config.toml
num_attention_heads = 6
hidden_act = "tanh_gelu"
norm_eps = 1e-05
qk_norm = false
init_std_qkv = 0.0248
init_std_o = 0.0062
init_std_down = 0.0062
learning_rate = 0.00105
weight_decay = 0.13
schedule = "wsd"
decay_shape = "linear"
max_seq_len = 256
doc_mask = true
train_tokens = 474500000
Each number is 500 + 25 x the weight over its row's rms, rounded and kept within 0 to 999. Layers, rows and columns count from 0. Numbers have three digits each. The size before them is the row's rms in percent of the matrix's.

# layer 3 attention query, 384x384, rms 0.0431, rows 0-42, columns 256-319
049:568492487528505471503468553522492469516494495512514542498479476497480517521532507493496523513482435476546526494525526510550548484521480535474506508508486515536543550521515526496504495520499492
090:489486471486504491506463508603513492491486561482497504534501501476504490527519508507508517483482504493480498558475497485499453505494499496496510491479493484509504505437504515503433503520505437
058:502503468517518471533443512502476513535504541508484532546514497496468496457535491528457546504479557504438473508500477498513498519504482463504506484469447468475470517544502518491488501501482530
048:487497514462485468525516486492469480475455510490464495497473490459513500487476508542464480541499491502518509557491536502497426526481504514496487463497490475513523490548533513525448493499479471
049:487519485473480512532496497493483506460471479468503494474469520529500496458487444518500549449439501500512501542493497465465485486535505493485506517515489483532492497467534524498503531522536495
046:519456505491469498459520541500477512490482494475494459477509479502488538508527512498475462556529467492509447481518500494524484489429523527437495506488478495495506490466505486468517523532518451
050:513502502521494501483504475529491510473501477522509489455503477514503523473502479502519511494484499472506492447464489474473569465471516499480485500501494504541565492485506492464494450478499529
053:531460495521482463528454521513466484515517479502543514484468495468509499522510462480500503453524484476476481497534521515520472434489497488483529499465486507477513541570499463491486475482483439
060:500478517490495522531455506448519517547497482510517488484506492504475531463504486470496484474524517485504518470496509548463497499455540495456528519488501468552540491548453521505513498489488495
081:521537525524516525483556485449474508500495454476504506477480494507528478499495507431500497466500489537539538491518495514475493494526493501519513528510558515527466476532526523531553510477542569
051:464485509486484476511506491461489525509519503488534485512490512494489465491434509521522546508461528469472517557490494489492472523502509501516510490503469486538440509461527508504487482506537505
048:469494501506508561507462456511479487462510532522507484488513495491505441532500496563471506508485554497493511510495476522500527493494472502533459459498525479496486513513484515508493487499482481
049:472500513474509451509492522529518517462492526540497475476522507486509516481482547479523470468528443516519467536509462484500497496483489472477496495519509487468495504554489501500492496523482466
050:487489503471490501513449523464492491521521529473537479555530494474475500496474511487498516485484540499547527544477500476475460467524484509487474477525550493503486488495521524480490493547517476
051:553466499534478474499437530481478467537518499477512503515518473530487515486460500535495466484490501487476466486493500548477490472524509522520445501495472494495495541540493488513520473475487458
088:527529515525493530482580492492486489493507461481494500495488503499532490468487522435482487486489510514534529503518519483494510486503493513501513502535544542509462534552527543532541500512538570
049:470497484460459499527464491508518545520502521508499477533505455479503485524542497500513490443495492495529525525489485502468542491501511549526509515544533534529509489511504506474500533511503446
067:573509516537528511498506553493471452532528481516511518489510502437507460554530502477528485472493456503470471490494469529514489513473499467541491492519442523475522517543471503488514491512474507
061:436504481467494525504515452507479522501501497478515499489496487559484482497481487483478508510450528484509508498485514502507506515534475497501502478506539490530488494470499508486475500522534538
048:483525495466476501507567526520506469564514489506497499491513499534474513490463472471464440496548519459514498464515498507493504518529467453480485444514524537581486488492538538517494532529498504
044:497500511479480487529475516510487482530489441520462509510501493485482469530462439553540539451532489495488476491529495449510463443512484515534513511524496479495499497548462508514529536463441532
052:548491502482493460507490517510487481489517507500530504488514486472519489532507507490495497476502478504470520480511508483482507503458498455499502516484483530479543494537494505518504469463445493
051:503491496506507507493506492502514520495504460543505483487532510483496525491438485535492486518490524555496494496479510520543491464519497563492503499515502507544487474445521492515534517462527554
046:565488534510480472471544503514449481509494488503548498487550475499549515515496477482481518487518489476536493490509494535500498516464519480544533521505493527461508537496513478523481487470515495
048:495539513484447527475533504535534471517550478482485484516519506534486493493523524469524460505500464466546524468519498515505519507491461486497483502501528464516538453492490496461503485539481509
043:529449475532535488487503505497484494470475503528478520490488536499478517520484500531508507497504484481576532481538480502538538521493525524541507517451567456485517455510507471527446484500471508
071:490528514537524491476573515515474498478493491496474506459467477503506451495537516465504495496492461514535534504516513478496480491489500492520498492520515545483442513515523500528527505470512520
053:506491521531494520486513455482476491497545499494479527524503499536538504499468521495509499511492500511548540503493510481494510537500507495524524552536499507511503502453479519512500531489514524
048:550486524492482542486516470458499500496495470476497533521545512521499531487500486489479506461514512507494521517483495508490452484512546539495515475519532490497474480457500502482521484492532489
047:519529479517468466472498507540545494518506502488521479469482471480446459461554454509485470503568538527504496478498505520509508434464534507508507531528518525487523523523461479528496465549465529
044:478459518467477482535493532495519493490503520503479515508505496484495517513483472513552443456488533514484491519497489520501478483473526479494531509513510512513485500544493515506496497444495493
081:550505517501492508488497500422508511523525427482498505495487513530521498493503481453502473494519500518512487456520497548488546504498518501492482504523503504495506497577507502521585496476522554
054:510524512530499491491606526517473481492495497471483538472509514473476497489533453446520458497545490562552524498548525496483489490446478499506505496529570536523469471464462492504495478513526515
056:552469491532480513471500536490481481490521513525541507496486497481483472491532512512491481474522492493539488482543516540504535485461499478514481533504467502505539509548463470514485497485447460
051:500486470493499506476505564464506509483495535496511469511511502487462473507490491507481528490480504485503480547455558439524467489475498494472482498497501508505485494535514506517453558482468432
075:480502495499484439519457529565503499524482549494493497516501513460492503497477523555511522520488510486470521526484511474519477502499465502491507468481483495505502502492479497502421465499480441
048:480492538478503496514541516493518491541501502467503514491499521526481476476505484470526479513503495518520523488463488504525543502518515500523487506484527507523487527434512516487557503494483534
072:501508490495478487522432529506513502525470527522537513503515497494480520509483498525509537509554531479450465519549470505500539518504520492487428485492432434508552494510467474446475445489512471
051:474530504491498502499472522495533506444525514483517521504497516505490502531506496472498493556491542501480499505510501495528511522520473516482449495462446471491449484503517524511490492530546512
047:520467527487543535476484496516457510506433478469505479500511464501510494490525506491476510532509508452524512467527542449494483490502512516512448487525515486510497467500511515497532520511485504
048:543528493485516513514534508491484544464526500504516469532487473459530514461505497493498502461507537486480505472518516483526460479486538530470504510489525548513526526529480491475532482457472509
052:477493478508542526530434451492473499511515498538507488519491491520475531483448552505483538522467501477559496539515475495504478508528468484500489513476491459503453482517498506479512468526479499
046:471485469497490528506504512517502494484498551483507494495497466481511517491511493524504476500514545510498529491502520476464467494494495471461472532490480528480497512504529508487450481526491500